{
  "n_layer": 13,
  "d_model": 320,
  "n_head": 10,
  "n_kv_head": 10,
  "head_dim": 32,
  "d_mlp": 832,
  "vocab_size": 25346,
  "activation": "swiglu",
  "norm": "rmsnorm",
  "norm_place": "pre",
  "norm_eps": 1e-06,
  "positions": "rope",
  "rope_base": 3910.0,
  "rope_fraction": 0.75,
  "qk_norm": false,
  "attn_scale": 0.177,
  "bias": "none",
  "tie_embeddings": false,
  "parallel_block": false,
  "init": "normal",
  "init_std_qkv": 0.0286,
  "init_std_o": 0.0,
  "init_std_up": 0.0286,
  "init_std_down": 0.0,
  "optimizer": "soap_variant",
  "lr": 0.00712,
  "beta1": 0.95,
  "beta2": 0.95,
  "weight_decay": 0.098,
  "lr_head": 0.00819,
  "grad_clip": 1.0,
  "warmup_steps": 200,
  "schedule": "wsd",
  "decay_fraction": 1.0,
  "decay_shape": "pow",
  "final_lr_fraction": 0.02,
  "batch_tokens": 131072,
  "seq_len": 1024,
  "doc_mask": true,
  "train_tokens": 381000000,
  "steps": 2907,
  "dataset": "wikipedia_en"
}
Each number is 128 + 32 x the weight over its row's rms, rounded and kept within 0 to 255. Layers, rows and columns count from 0. Numbers have three digits each. The size before them is the row's rms in percent of the matrix's.

# layer 3 MLP gate, 832x320, rms 0.13, rows 48-105, columns 240-319
090:145125152193164098164091142178187170101082134109157175126100128114130159109167159115176097089105126091116157118165121098135045097126109134165160101213116089128148113136076140140123139117071221124110103109141197085193115065112092138078086158
091:146115202094088154124177155146157110139187162146152163133122151104153113144114130148110136170143144171106087146188142164134143212018122110153097087129114180087133169170125088160091107105119107174108108131102111115114097080156104080133142205
096:071162097130153111172102174122106115138139177137182106139141150093083105095125183153099116182120117172103126133105204133157117114154123138111102057136188146142096137161085098087124134101137090080141103145152109119053156112150218193108163136
112:099089135052083086050149132103088127101147131180098089104200071102088151163131130148118112194134075125105106109144118139146123141106182179107147142117098164138100167089118139100139104158137098089078189153163069142057134146146144100091105110
103:114152139182131145080157123154150107084108123131070083112146068135193168168143145112049143137156147102165099145115136110065130095101134100136176153063097135157191019092126121166124167128130136202104121168156045138140146148110109134124057089
075:173117127166102183073133128095154113168126107149168105148146116100166215057168176147172127134112079150188098128157069211086086134083080129096081121135128115099145118111094135133142184124094192142171104117094111096170159130131082130159091115
102:100178118146053145083145147087183118156145127041140156128171137152115159123146104121152178152112134113137121049120100138129060109198130155148098131172142109120104103088155103135093119129162142138078114107168124151084139151150163173133108077
089:083147135163138177101110108164152144136066122131174093061140113087132103112153141154103081123096123117168074098123125160089108162139131123108102100141129109130056151177145129112128131106139104075064130128103109124154118175117158077131110108
098:139168141127099137143108115121110202122138118090130093081127084104159096108119146092079164063126155116047084130144132114145136114125114099141178144148105138096114110125107125117114132123127188127131100134111122139086165127183130132125112164
101:149132097146143187142157104120099128161062104152109106134100152102158175156177165124182088162057064111143187121102101056160152173127169137122155081127142085157163109159116056082110093144157105126156125167116095177113111113137172116126121060
101:120198099147175136103142143146141093125098130109133133118134095145146141084137119137127112103151099192126109247154150145109057100085138138106117069145180138124130083098126131119123162152094121111111168108128093145116086144174076155133135128
094:141096189165164085117161082171115154106053099104110116164129061141101118114150154103180122052137136113125129115076105169132117125106071119127100098080133130078123147112155158145120168126101187082141074155134116116128136163150102181148128052
091:141129096115150116150140159122168091132121130169083164124153107085092164181170115133110154196152115114183097100076146112095118137101159144172148069168090114063125179145149157124087128167168135133221113136093125107183103158109118111160099077
113:092125062118153141135167143121035137126141105082114145162080129105090157112156080150111076110149120134136077166137123151105124175092149154181139107116068119094110124159139123138132121100088170171174177162062110126138164119162179055197120180
097:154164125094146107129119153072152185117100158147065123211099114154126135085172132120124079128156074148167081122152137135131161179184119105152113202094183132093113122126142144089150122141139132134189162123097068104093096125165129100104124159
091:221109202100144103185100144139084096060145130122173143113101109167150140064115111161099115132183156116111101128172165170160177138083115102104174155115128106087145180114113092159076125119113170190165118117104157140143111225131168189096099143
097:157122085120160100071152133148126105167103073114189133107088124158134122124089126113157131058211108119130134150161096145058160158145134145075171181114111079096132165161120150183120050171102103150157120076082070191053100176150090136134106146
119:138147139162143099091101161101116098116075148091152085138081133121080123146080181139108085168092149171117092134148132143158110149170105071151147142070079119147085117086111171148117196135104108128125147127173073124090059135186126113085134130
093:164166145088066127140116154142075151126119090090152116167104152146061146070154121159114158132147126127091124092152102153189113094105108107180117148150134116142124194114195205129138109108148125115147117160155127116175137098129156166050147118
099:154126170189152117082102177097118142147133090154168084159151110188120155136132088133169134169110153080104140130136091155196139117148113140133121150182169135121141163114067116136100101157149102175108159132115101170134139118133090145105068163
106:114153133138131183122163096080108080100128125120083102108147170084164194136155143097108138146107146090140146110063167095148142191143123139078115119152132167170165067168100143161148141141114120197084116147116082144176105144124128140070137197
093:149149122067165100143150161158167130176110122121109158137157160206161115087121118114132113068160138075060163146143140153158039106131112160093120155181126111107079121193113170136164168114093167115164147140070173135107067101138136161118051111
098:134091131127104178136088125119097111104164179097086179139109101202144166115156141101070112173125127131112108090155062152075155162149122148088098108130171123064158156063103138134124105140121135088143175104091117153111167132135123073100135147
092:139099118126156139099149120111127144146173100092136087118128162172079167076161156161039086116173118154130135122181115130135131130162137091108118153129084173082146124195140126134142101135114112067082120153172072124097140159192076173121073135
086:109123191159138153089090136167085101133126143094145114161139130125079120133190103196108128133107115129131156140102083134117107092095154205154068157218080101137092120110149177136137196060156128131148144171108035138130120135169139132143070089
097:111093132160165097099076174038117191124115121118083198142121071089070139157085180123094087093111095138092080151129084115116103157167139056108103116137144077151121110082089207079097068080162151142114068107144132119133115157151140101121116113
107:146140071088164125160139156163127151136134143219170075164099137036179140140099158178134077093147124082110143132164094144125126145123159107118116162118138109068157181137140069072074109093166112169103087174164110104182103132114132141098122100
088:126103123077097213132103077102137102140120140108133106085108141146135106129143127116109130162121104101070153141089134091102114145160177167160141056179094143143113148130090143129128110123148113136101136064131109124157131157154090153118049164
105:140136116153147119096142129175212127089114065098168082191137107101130110061167101110095141112121110115091125109163059168108185172081096129134080184144130180136134140150151118115124165116147085103147082089155153138166132090148137124154121145
100:172189147110181179137154124156152061100095139079107109117141162166118090152169154099156090147175162082145138172168168141139220135070155113118080140131158117093093106107157088119156172111100127157179121102144131125077201163098166070120123139
085:154114070141006148129153106094120137070084180150114118166100134177137186190167110167065133135102136164192106174098104100108064154091108137148118105123119091167130107130090161131111090081175157121115112188110103160115125120175130078108108126
115:165075097117156192126112143095091108128137174178113095098123154114076173171122118146141137148152164140133161153122160173128151122145170135083103150127103099153133069145118128132159038174133068156091100211097116164143132115147145135103134170
105:132107085199139188134103099124104126148116196128058108133115117081128142046145121145144095188154100112099131174054128087040102153087137082156182144113080160149169078135073181085138116160126096100170134157084118128135143130088125113154084137
098:155171115127107143136144118129190149164079152133166129120154110098105168184143141077163138175150186136133140155149080038038101130137100177127109089111138100123151100119091126181118129139126201118143101158073154175121113074145126160132124152
092:098163175128159131129153120151146093130194116163092140140126138194148103156155100095073139086146073137145161181173148108123094112141136143152160126075178171137086111105096138134084113147130123207110121119101137176136125130099116097128064149
092:097119177093126116092142099165151172119164111155113111110161073166090084138152068163162134092135143104124103094111153166094106189152101105135112168126114159115039142145092105136081125160142162145164136126142160101127188160141113100172151165
083:121128167084156076120140079127174124194127159112086100125154074168147117105045106097146126091137100189114120133143148102129136199136132119062173162104084092134101219145142165116097070131136104123075154092158152082138101141083105136143180163
096:177077128180139171171166107134155159118120064123119138122180133143145128151103153141159093092104102218118126140113153143110086130141122162134123129136167107118085109110090156131129106149126089074088131130100158131126117183091123137126137171
115:149131150117126162120144156088115077155153152088103110171171137083085146121094153136123124157160167103129134143072175188084130181127132088162210121080094167088107172170129171102129132098117132149155126090098158106114190182118085178178173170
102:143165123155159125141185101081215149146034165120115144132155119130117120124125132120147134130075069132097142219126123138153124116080103123085147185165133181208060116114153119126126143183045097104173180136065130131109151212086134105146111133
109:097128070080158098172140137118090086147071131081136142097095185120100145155131131127129126095116159118138113154107130115208107170154141156116162112079178136137144090143120130088130176084064157118062119144155166165127127112157156103060085103
135:069099131154132119088117186150132144153084098110163143146151150112054144141168094131103148215171115114084109123171133140131114153141178151135135143190145150118117106104072158061106076177165078089092089125087153100150185143135195156126109095
096:167118100114185109172154106086185121150085145132147044149058132114148097088107079130074104079115142130115156088128069163119098104153132144131149142091107153142161096124181095106126155128146124129138088132195147149119122141108131160129149142
091:118120199160134130086152091122094116135099128141135169099145157113127083108127182176141128094141120125051137122116072225166178089098086095107140100154143119092104072070145164148201184129185132113152106101111160154138165150103183108129137072
105:117141145167124162101079115057077135147163113150187097129086161119096142115107142140142123170117055164120102151109184124174145118170138164174142173136151139081111202117124190095114134115133160126123127113136118149126133177114161111135117165
093:100128141064126112138072114091125211124181153119110140122170194080098139126124100149093103098098030121112132150113120072101152098120150176131149107139121119148180143145142131113127088117142143108146194148166111094141157072128135078055111125
084:137081155068136126130149135163128049121132123085096121076113185134122109047146132138135135129144112093156179098128157156139119173123192117109087136163162156150195134110055091194121090138146089195147127157110097137100113155111121097112120167
099:128138122180088167119143206180174091180082119106094151143104127171159148169147135189097124190129119102119089147167100162137113079172148094119063168159119097078142131110146147157167137175136124158182115155164055105139159212182186143122133069
094:079130139127144173063106134093112059184111194094178106124179130105179140114104140137124108094111109182121143142141101145118088150096145098155139136159118121155121116095132096119106043078119176159103061075131175099132129107122149051158190127
095:115146161135130095155059082136118119155096104100145150072163154118083193089081161198144136111149126153103175182107109101084143140081091104151128171136124085111053175098124178118188139122157125116152105096130097136154143071138156100112157140
103:132141167047139091147093153105128127115158196136115043068147146129099103146107108136145082218027114114130185103189129124143133152163147168152114132120167118205123154146158100155118098109106100078104135137143130114130127151086134084064122094
105:187066104132119141070113159130161129128218164119173127121076069113172166119110119140122152111139155121090105115087097172140147166102148136066128162092152065167085080118145178164128165141133123107110066142150130115079096127086138131083146102
095:139170158131132181153091113121120089140154196152108078152151090090104093174130094090128160151122081147126150167147172135103125056128151106117130146167106114195131150098128145151141149056102144123096137170142154166171161156140142133173129147
085:160131091156129153124126114137203078088149121133112053221100097160171170136102124101160108169134131103128122117131149124100092129073152139142090106152085128203154101126151075111134138131132171151179144135157087124171141100115143149123089150
103:131141131096161112181142102118113148161102158095151147078152119082110119088110102108131130104132095102128168168183158117060119136137129140105113138119192103116076113140202095106106182100112066152162144120159105091076131096144097119109150185
097:137128105187124135139142099201086091082092133081101153140078117127175101103128147099123161116172152078166101144142104111187104121144136094163104147114178096125130147105113135153180158187082081158095137195050152116156137138188085161168114120
098:144121162130138109184160128124173042104135125059101111071079131078138100090125102165134108102220173137119113138135170143088143174136112111096180194223158078105222129137087145107116138122109089128180175077175129153106106114178092143082053154
103:124134093145089121157109126134132119127112115127122134131164161078190128146151174136074128211144100117118123076184114151085066159168119084185128112047072203172098124181111139146071129107106115184051107157091106144129098143174166140083110113
# layer 3 MLP up, 832x320, rms 0.129, rows 48-105, columns 240-319
103:127110118158147121169035179085190160126097194144152152149055120097132181132091175132099108104099124110153142116178122120141091126160108139109195113140151104153171139124069138132102143172077185117126112100118107068148136121112108115127090115
088:157108149156093138149199114133079119181173146109121164121115126147137135159117181179130161185113145154097071187182161156148101165069122143137155141126088189159145133175152081125069153119149071134080136192113104130110102138152127060117122164
102:140122125082158118164106163139102112083187109154162100102117123126122114116153098185109148139068140199162110122127119131140085118178124131150139107079156160178087153165168168131190102088169173051141103166159198073146102152128176155077133127
111:079051140091074103108113167138103156080143140152087132077185082137119161166095097146147099146146134107082095105134103117173137172124176165094135164140127186105137202120142153128171074157144101057147183144126086141077123149125151130108118131
109:122120111142126148121131061182129127153120136140040094104085075122134190165165175086054130157135079115114111106137121106117156108114143107156144191089125150194138062093071156182106144122147099232132126145103119133173132076098072142089098130
111:107143154179098096156125098116107177157101158109114121147102077081076056193122110145104130100118152129074138123093147091136161078120095153140137147164132155165112107182122116076123125156130106168116109139113077195018128133176164170131101147
105:144196071133120157139134140137208110086087157082112136105129096155157143098106090129200124179094083150144145122123087176058095119154149118151130153159124131149140154141099078097129155149138122120121109174131056159085142150127144127075088146
086:172125156120118101128132168060096113137151153173087129131197097124124160124073147123105137120194128134152173082115127108147128141123141152150147124175091165147146119120101121145101147121113176143166175123126135131142134087190102170110121200
095:146082178110133123088111117158064128123096125078081097163180141129131108064137108080154114082147160088053131112131156125093134149097131133138143154119100152099131147193084140130128165119187111169172135159139111163080166128112145162161156117
100:122144124081130139100071131155101126070170122146149144136140123081159080084101077146133116172162135106144096170133179196117110099125088107120149132113140164125096184074183149149130145111093153139168147078190120136157140144145082125091139135
097:071103172116075103174105117140124157110105147208115103127188128063157149155094103174155132148116111128124152080141129172110164149120162109089148180148110182108087122078094147150151082096121122120144135112131091122105136102069159125091116157
101:133177168117132122103050168120177168062099120131151188153128120069092072138088094125082137178148148149135119094192109103138092100165099090095111188148121163093109118134124199073132120195144144169171169132145127123147084160089092177147135159
091:138113160160147115056169105105132104106132098171083157131130112115136121198126139103109075134049143134158113128090135101116139184138132171138125069158100143126170177152132150084086104138123128126188152092142172153176112169111090133154129108
119:120105121162157108119138155141135181143073065062074095115123119176126184103180111092102124164159123168097092082143131198106150181137123145110085119118082103111117147144161113171126147154123081103171106156159154198176124134142088142121171086
091:139091141133171079120174117179216081145191161157118108112136149072129130182102125145174134155096218139107165110101174144120125171065172123102141095210116112178174115102152106132110132095084107094124156157164181179186150123146165188143121075
090:178106160041077122147114123141168146067156105150104085158153139144154122116102116129056092094178084112080148131154130160101174079104149061155124110106138163114159152101160111162140150117133164122157109144129128153155130114114121140129135101
097:190127157109109096174139159159139119104095098150147174169179131062143136131130150096156106199109148178107141115164131160157135101213127098108125142115105111100108110116175109115121089170153137121079107146149161092127032107209094138111133054
117:199218152116169145094137093185155179125113103159094127111115073156153125151142165138119115101194161097157110182151156142137095124134124145139146175110147136122125131123108144152145157132116142140171126093161143120139165130158089121144125108
091:126078166118124042109081161146120064102164147121129127189119085159095137170137174132096157113115070091193159106142106091194145136154118099111142173142118133118137094092093161110108154208165101130142154145161154105095133147125101115114165114
096:089131142112083153148163077174129134067123151146150145128131165120112127107146143129136107114181061140158131136143154109104121147125133165110163087126105157143116057133142123142145134092105171095143083089169173102102142125116128107160165094
111:124139187123135123146156097092121067152098143115177099124103131078164156091141120177087122086141128168112118173130230130158051141110142110124137120138169127114187131132111144178101143131140100177065100127132092112093113110215172116140108120
095:076079134179050138078057075128105150136151128112125082104098176067129193099104109131163132151109111126167135157092143106097156127175083122127084144103131180167130107129140107131088132108118129168154159106144086137106142094114063102149144144
092:103127150116106167155086169174111132114115159114140177131157142146139113136110125102079131156145098114100130123122089207109157134173114140090146133112172127036086090104074084141140147087145086096128148079098084091134153189138098142136136157
102:165123116104129100162145150116131137126100147117120120131141082056149110161095157161097136204119104165129147123105142122073193090134120162135152159140144069144148161100076153139160112133147178114121111060150095151126090138081118107188172148
090:133167087104107130142140144147160103190072128142126104174138107093078180146146087125141094103109153179151136110088157093070138101128135150080076133183154127123111147125107119172162126126151141136140106102150112120139119170127103098129153171
113:117107150186170091057076155125099134064149120081140118146150106167097139156160136113102094130103100123163102155125074136091119142123139137173129150120116175099097098107141224111145112110115140124174168149167186153165095128087148141087111107
097:118187112108124138147166116093138115103116171165157096206091146125146126134138118146167113028138064093119124141132144092094100125134072165236187150107207070092107123141112107091091144146166121111125139151141197078136109105174071131165108131
100:079142119140094082104115191165126079133135076116150129130136076085106122093152115123123092159146096156094060131151180106156050083114148110121109146110130114100148144119170114185127132153060153064086157170129120088147142201121160090095192142
105:156184136151103090147076132125143156161131164103078139162159115032129122138119158146093149111191157163110150134155087188166127224126123105147163134113173101115087127141141082124130097182156114135080121150080075125093155123137153113101115150
099:125091206108082091153159160117067112107138079150096139147133122096100134098107094120141096086108147156109111113105096142145163197195138154104113125109121104116118157168120102136108121115139061136081202155091073166125044092136137104086178092
089:117118135144161134109153144126105124056154139109129118115136104111136209106151167185107149081139105102187108109136177096124069163106153090180074140139127090120125177142109128173100181090083104127126118050122121109091106066135104080107134045
109:171166157119132121101132134120140162080138123138149118171128130148107198158182150088073138124134143133167107105124128079155094097184121060149135146179082169160070063234142174162095106127141117089112140178110124116172122229085132119124110094
099:108118142118078204127120107116091091112081160178105173105085124124116094141120059140176135086117121103119076136162147167153159153078173105101182133107139133152138114056099117127112108162118129159066139109136101099130111148165107115087121088
095:046110121116146175110158156145086130066137093137148138103133115156131114199129149147144124117114092101109097119213107148068095095172173133131162155127109125096131170069088121130064114151141128141127143084110173146105147137169169080118129123
088:161115157086145147149141156134131141095075118108105090140206161095121099068093133127103108098078105151124099072073116087107158163092152150140142167142071095167174102098145066154126151070120070128144154115172132115167139073169109113157112139
099:063147104104164140154086194047126073141138122122151176143044149091093088126107185150149122168123137129133169147107149099137156134109125113142117085128141088132155123163098088208157144143143151149121166166143147140120133088126145173118138100
083:118155150091119125131122130099097077142135128149050133131085116157125133142089111125148155093133094191108170144079092140134166126106146152106198076118110073121121159152096120145086085135147087145070139101156148089138119091093165078140178148
093:102069105090028105137045112129121146122075158104103084106149111150115206121090145117146067192092075168150182174145127142136082154170108153134134144133078118151197132129153175136121140132161119081193115095131186124131200171110075088189129122
116:138180201149164161126179088141161090136143170099169141159133121106121091119114185125103130164164161138119147115107137099096207134136104126086124092077085139103166170121105138165132129159120129191141105117102149097073135144118136159135066171
093:110130100064103126138051134164095104110174103114113131116066130073072115085073143125129136115132147153111087101049143168109120146184162120110108103135106104098201113134142126118145139111176134127112106147160215081140132055161139136133157115
106:090139067155160148123166139153089097164097139112087173095141131078125138138150145126094122123149199108123147138146110090188076159192170092138081131091127144145069100102149152101136120109146186159058111166137091092113126099145146116139104106
125:141127148064064150112101104122107120084130140111094156148136126119146116067187153151147155084109130110131216090114105128134155165074099148172148176130148123122103167122234160183129112168171137153147129085160117083127135072134169125142090102
126:045169151105109083121136161139114129117158144116117161100150108081160151136091151089160138091176157168160099158107159125077151142189177157137126105143169073105074132102108153173093103068121128129142164117096103126125112141112136089157128074
082:152129194156104114102147124170146076142061114138136174116162131100117116121090155140134214067153192106137143128121063164164165088080141150119125103161154099171133112136211137120109156124135132080127094116075165128152173145094164170097186095
100:137096177131097142106107122153099149134131099163175159167095095163146073129152144129106098163088131063174110127094124114135181148190147072147150166109162121083171158150129120135147100159168131147107130106123072098160139119181079145132169141
092:123145111075157118145161142130133209109202165118123160114145134063086124140119110091098110110067095122134185143073129137133187146144175181105166103111087092155177163156155136115150079114145096139139181132160120095142166130121115085098095120
081:108154089142074086149110154142067097115096211137159091160052170106094141111156106128144146105070172157147117074131084139118135167112120114115134181178120130120116127060095172140122105096151119053116107131134186106168089122121101118150171120
110:214128052135158117129101080065106125047122146157113179091132084100114120118124052157156069108116079163160160083079174167128150175159076164091176077177119173159111165126107139153116119106137080104149129134078156126137096099088145128129098163
098:124070131162148134146088151098102164121122105088129147138065112115095090107125188087117138144168088106157093155125167118130129113145081113166113138059132124054154150116106153126126176211117103135125123119071075169129205157139045152097108156
102:148090082111093111126096167121140144179139122068163155107151132138097084195111202181078175075147117138110077103142125120142166132138127182132097159096187174154072183092096145087152084142119082090164126139121145064098128129138124159076119106
100:143146124155114118096129078136073083093120166117121134116093104095130166125158159089141112083201119126130082155064146153175147082095089107092090084155099141056152098095102138089131175218096135189072105151103085100137166088156119118158158180
097:173130067108139114104126114138120120125108186101085132112158106090153153113127167166119145176111137071104141146119093137156118141102123095096160078095158152121074139128139166195151184099128105110138108154157135110101121138076111130173139134
089:106148077120144118166127126136097150171136158142120150107071147148173140138138163095084120156129138119149090108179086122170122159085117131119157153152152153176090156073127118078149115198162147111097112090178135162130083153122157124077174097
096:083127083123159203123127175159075111117123143143120153106161121099106114105106117130087146103138118161161126102081150180192131093141085101095148133152179112117096170189101134070156128168130115139020054117102153154164159125159109143090173100
108:182077094123106144168102111132166090166116096135106160093138151118169146131128107091102149114088137116150111167113206135123150207102154112158126131136081061102122177115186158075099085086108138147167187098173094117149154090143095168112144108
097:139059185112175044150118095115162164173147116187150118114129155132137159099120165092120097069104165175139183123116121171175136109080153112125184085095128127132137089148142181117124130085140124127163109098108153159113165082135099118142137192
097:108131147128159144111164129134101119104153122112127101106068115138104116106114071132167140177177135136150127149220172157080137192123120100161163185169133067161148107130072161126159203177179088156127107135198137146158111129181104142079094127
098:157104191144170100088151142120184134105111161139122128133124119137077109127141050137162128052203168148150154169058135170184129120083119164080123132147200113119153205151153177090173154158114150069145109082146125075105201106124107166175105126
# layer 3 MLP down (transposed), 832x320, rms 0.118, rows 48-104, columns 240-319
105:164180130100097150066138119148123174128196071114098109101111135133116134141098106126140135050126129101105123143070111078156139095103133105175096158105118124101065089148169076138103119125088133102093095141091101180110116106140128146103168098
092:190070113147074068162138184122115148152142134177158138112071148142144126199087165083137098119113133151103152166060092202147148133107184161128143107067077146162124154109130123075096155141100179129124131118101096145097091203140092063048160192
098:153132184115102129155083095101170168124124069098087136190164129161116122131121165095150087140162134112134186122151185125102063119098147042148083120231094150068104122124092107115127114182168082161125146061116097151128162150081121159180142137
100:068158142066047120136145179099160119060157100118113131101075077105190158146130129122158110121185134142137106085122085171128138123129091139163212057136158132107149148105121166125097109177083117088141196202122140123116089146138127147104109143
106:130186105065160162160098121080064119126160132120152158134123123102165130068158089130130120156142181096101095164120072077163088111127098156172060115168111147091088152179169057081128086063119091114157205156137132106144101134137174177117144187
103:139176144109178134143113112091094097214153138105125131110055116125117145046136146121088127113081122110069134075127130124175088133116113136125116101118139139080147121162066055113143104150247169148142110107142163111082111151135174159131157123
105:097044100098124118179126127180090146115180084190122124126095154112099126133120112153175150106117061118090123182111183106130160148107123155072110127105125115138153131119183123098087127095122161146169116100126127079198142101111119084160155158
092:159136121152128136000137124142133082109107159119142133127127132156172140126170163130170126162120094115182170118106095173085107123128120125139062138158104173107042148098111171121097111158095135086122145165150128178133107175124132072172131182
101:114124129170184120137077135129149153132147126164126140108098083143150149183141156143070121133154048116148131147108121151116105119152155094156174111116148128156135090102122037136198102146148157160083140134109101123129128130086117187072100161
107:186105153125160157133127103094187179119110126083168138065104111174167127102158132095090095145067154193128192160168152036150143141118138120206163171135119117118117099103160108132102159084170120057132161047101166102105102117111166069114102114
100:165168104147153139092147126096120097175130162143126082119118133135147143100084096131132161074148126145134094232151102160139064106081171132102131141146192058164140100101070163097127125190169174098160170160118036175152044127146081138121171124
099:145127163210082116104123160142170140153136091121151101155119163092099110183112163099135127202144140117116103078154112106111102082153108094081106208113093186084143186110089141145141153108095190105151124128117206139079095111117134159190178117
097:087128107148099109106122133093114166147205166097107152161123097201170105180144146133178154092129172126114112181138104186149143129158124086129070127083108073152152110112102093112143084243076117144122084178159117078109138114135120155082168135
116:109130110097133218159126128144082142056132135114191139202054155104152115119117130140152071125153143166137137109145084137045127115103097098146182129083113140124062160169169166118188155155092135154173140144101176136115164085145186166116127183
100:038135164123109131152110134166093046170163152068226126136189123094106124168138050149096145098147148150166148163100105178153056119103160123096107125180113148158134093116154071136167189090080147142095143171142149156191164171093150134121111108
098:144180131130110098100157095184150182115096094103108163147152083161082081171140146106089155133112118167119130127137098189120091099138101100187065064142088139166130107147102093123160149099131062091115156105125130156160147126133157133117135127
097:158107078158163127086117130141206118092091123057123200127129129085126101079082156115062111112149169187173147155148130177164108129156106126168118075116125174203113093151145122128139085071159145166090107077101091163120109128190084132106150158
109:210143109111111134120117081167177175138145122132160130192193040142131172197120185112208108085188124085141143138102186145137088091117097177090146125136149111120138084162115101097114094190122150138120087102113120132104146056170108166165079132
097:143080154145134039150072130118144078082138126152113090145103141132083164130086159124100160175102123109162118093159135065131092104153174102134073184159133148121100101056036129166087161105146110113139131136148118121100114113171095175135185148
094:163166123135113071122062116160174134151130136101132126158110164109134140141119073094072092147122129111149114165154083058104135177095182187087122167160103174179073143135191115176144120165142149128132161150113085085096103082177187138167105051
109:170086100142072122105066138104130103138126107141165166146140123165065105130093115106081128112148122083117090142132076123055146101156126142105132163139135121096121103114172066093096119142133186128143159120141219097112159147099089092147145127
095:139106063130085109137133083074136028086142083106116149152113118120130136148140150135107195141164135101151164181084089092109169155117131110114108106155144114152134145107120105111130141101095111122084105153074076131117122085151217135169082149
096:112136111149107162106137161150090109102187111111092168145157078197104161119174162082067103151092127140161072060151085122130121062135140151133097187097171129109130142075126172155180145169132136124139182097105169113053131130111083087066154128
104:142135122142110139082065163101180126044128109175142130125059075142118084115130078126099129100204115093092067134124089166095090165111176095135107104138186056155124137096126123088089149102115165132104162144112167134078162108171194109162115110
098:096199163122171197116200128109142131162091160167073133173113136137115113148170138153146105175122130111119153164129135115133099172098122123132111151155056123118184149142073117118174142164130181121120145077208105103137097157137105145187115137
110:130106117144114092122127167132068132144174108072142161159134065122119151079139085159078137110112095143101088101111105140169111127163147121161134146134135155185125124063112093098203128116079147117128131150094138099123145225121164139141185112
097:061176142141152158105080087147208109095085067108133121133181113146129132100162132110148152182105123156179148123215130061100172097165082125168147118103105147127077129111083140208103132088073131084137123044113178152149159143173146133149132154
098:167096128097168054118160135144132123150140140137085146212135124106115115207141158148165186061160197161115131111083103160185064071109118092086141105181130144092200139119110056090118169107139119130167111112095089130154063155140158141131190170
102:124155169170138105197133123112173123120119188088132091175172100104162128148122094073138148150056148142131152092142113157139144134150107062110106206082110155129174137139144063132149169101118095111136104103112126135161093124137168133117152112
101:207179114089155152136147146178149114101114130084153103151136149112172148129181157151150087163137177121131169200120095153107126113089124131108122106169146097131125088094119159131161119153089132119146082087150156069086188151113180118157020105
092:104086132163111086104100097152149072195107158101114112127105165128108106142121132166155152124084181143108138164182120182100112132149072148081158146179170099116149162117117148068146152119123171131122139147096148111102170114121164180183135123
106:156079170133109144175144101106071083134147123167063122063128123129114093135097111153092144080136140087108106118113118199105202128119126195099086120099126056099131107082114086154152130119144105130110106144077093173106117042163163125113137107
104:179138132121103078134145137123114146155109147165166138119161168144090135192129120083130210142056134126147110103114128084138199153142131123162087146150125164150177077117178130145081181106135129172082189097175103098112087104147121185121107135
101:140144160204121107125155109127152113062127156123108197154132113107156088152114142154117110098128191190077151159085172219115150124124141133196149091135117123120137063084064140139121068170072125123158195135120142082132091183143191156145162095
101:025111146136147096110170119205134101086110112135167128104148124201063141174142097128077156118112135103127128145116084101131099167202137096137147045160134129189128105107193084137129057129149122155201102082099150057111174167089088136090097098
101:120131089168082155123134109135107178147139118173082120165090190115168182203128148136086093155167109113144134142181169142160109048118154116111145126105138101143182126158149102142136108076150155136077079130098102104108116133134126198089111097
090:083141127115133100097160143180100138159125082181126164121055130149069098096131144134140091151155147101154126107171144140131114142112167138115165087086063106131075064160120186108117063146119188116122129149151160126091096180103111157129157173
099:113107118127084121146069090156086120125175159071156139175087178145101146143157160119111113126147149148165161182117160170122107107142130095125134151170085196138083122082129141086158168152147091128117117116120151094140143120145080107159101103
105:114096106068118114171167129092137092104148099159110137125116062154145096093196114121122138044106151102125131097193113126168130114124153106115094091218089083122101156149074095153127087202142147129159185152144113085158130120100142153105064089
095:108053123126146142129163126159102135093146117057171097129095129088116175103103115102156154110142155155135146125061131110169148147086135101143155129136154082132112113101084100132145108154122114136132070117087064113112143105209071150068135147
103:040084113103094150132149099113126142088178137136150167094097168159062117095076196172171117150156150173142134128145137136126142078170087113110077165154068099132149116189128104135105112171142140098125083176092104115172154137131107108119114080
117:155164069135119128124134103189154107143085144164127086184088089093123122077169137129114101137118132150136212089137097090155173101136077167132144174129086097108108142144248152133119067168171063140100122117126137063180096149110179178123101136
113:074203116119147074155158140134089092105127138183114157101159113115163161122087187084191097070157119130171104106120164151098137163141161136165117121121164057115106087098115160123122087120113131139129147113064107116110098192117100124142154128
097:120169156154140117087155054156110106105171124103117103141135119137167071198137151126061122149100127076124139145161156167152182071127082075139139140130109171109144126109091153136156144117136115113090107131131120083098115116140165117131112123
104:136178135150173131118153138118106123089127153084180143135094097136139124156099134076131131070066135061157119141120111109099068170117149129150126123086091148133103170100052096128070094185228102077147124115151104084190133156108158126104122101
092:044177200176045072129118172139111165106129060125110098158110068156125076150123099195148159111147090155175097183150146134122127104119097112162157170151101133119112135146150193161131080142125072170131100129107149183118100136141101127154153147
092:135060114153155096058142120123135077172106087153124141094148138183107149092130140128165115158197135144130118101150141132089090113105142111152155128188134097171186146089078145147101082135103130136168081194076096108124217122155175100136069135
107:167142156175127154128098130189143107215144113077193132142165159127142108125073201118067214183110146145122152121122079079132118144145146139105079160097076148121095174132151117100139148140088126149165132101113130153021137154149135160170143076
105:119134089079136130129138140121129155132095106138102174181051146138089098108097209139088131118166188094179096134117128118126145143141129173158181099075132147069082139109102138115158165151122166123128158158133066107095142172139051187078084124
103:108164193057130100152192118112156164146090117166129104144129113100069135136104114080042145136104105129192123098167198075131132082146143113105153142143095169151158111166126116100083156135180142135113153158068152119111060093104109165124097181
103:145064104153147068146146154112094089125122170124116110126197176069125198176174112142165149113169130135173106134137123102115089117139134140112135156172104139107108083136159110140172171165124149164101069127109156125196133098155092142146120116
104:170148101129152115096135064169127169120153119072148140183113085101151151148103149185131102213159127134116107108143142083127147127128135069101143084069151146158090070111112132143128140163137121157118162125086158101130104126122132149102132130
095:174128145141149147111117128136214106164124169118089172121120149151092137150135185082105185160170176135147155140144104125135136162170146154125148124132111116192131149144187146131100156116174121083156125093104206162144123155171120088078151138
099:195147116117162107164124138095191115160119108101154100138180182064159139144122124163107125071147109129166116115177170096095096108121117169096139115129177067136117159090184104116132099115132093173090080085190136157134073145111140117163146247
104:068099133123060187161153146090107123163168089115126154123189082126146103188154169098128190067091169093113124119095224150114138190107102125091149118152106102063131140135161108124137071082134150137172133087120142169127109084177129140074144108
097:129158110145131123117108177177162095121113125088160146094135151171084130100095099119131152194130153084124131127053085158114087178084161158147061153147156103174120093104175146173136106131190113073157121189158053074120204145151154118099111139
100:166127103152110126191153178133129158122107127147120102113085170132138083092104124116148147145109155078143127144164169104113186070121133126156135126077098121129118193154093171147177109111208149118166103168122068134117141085165076188082148126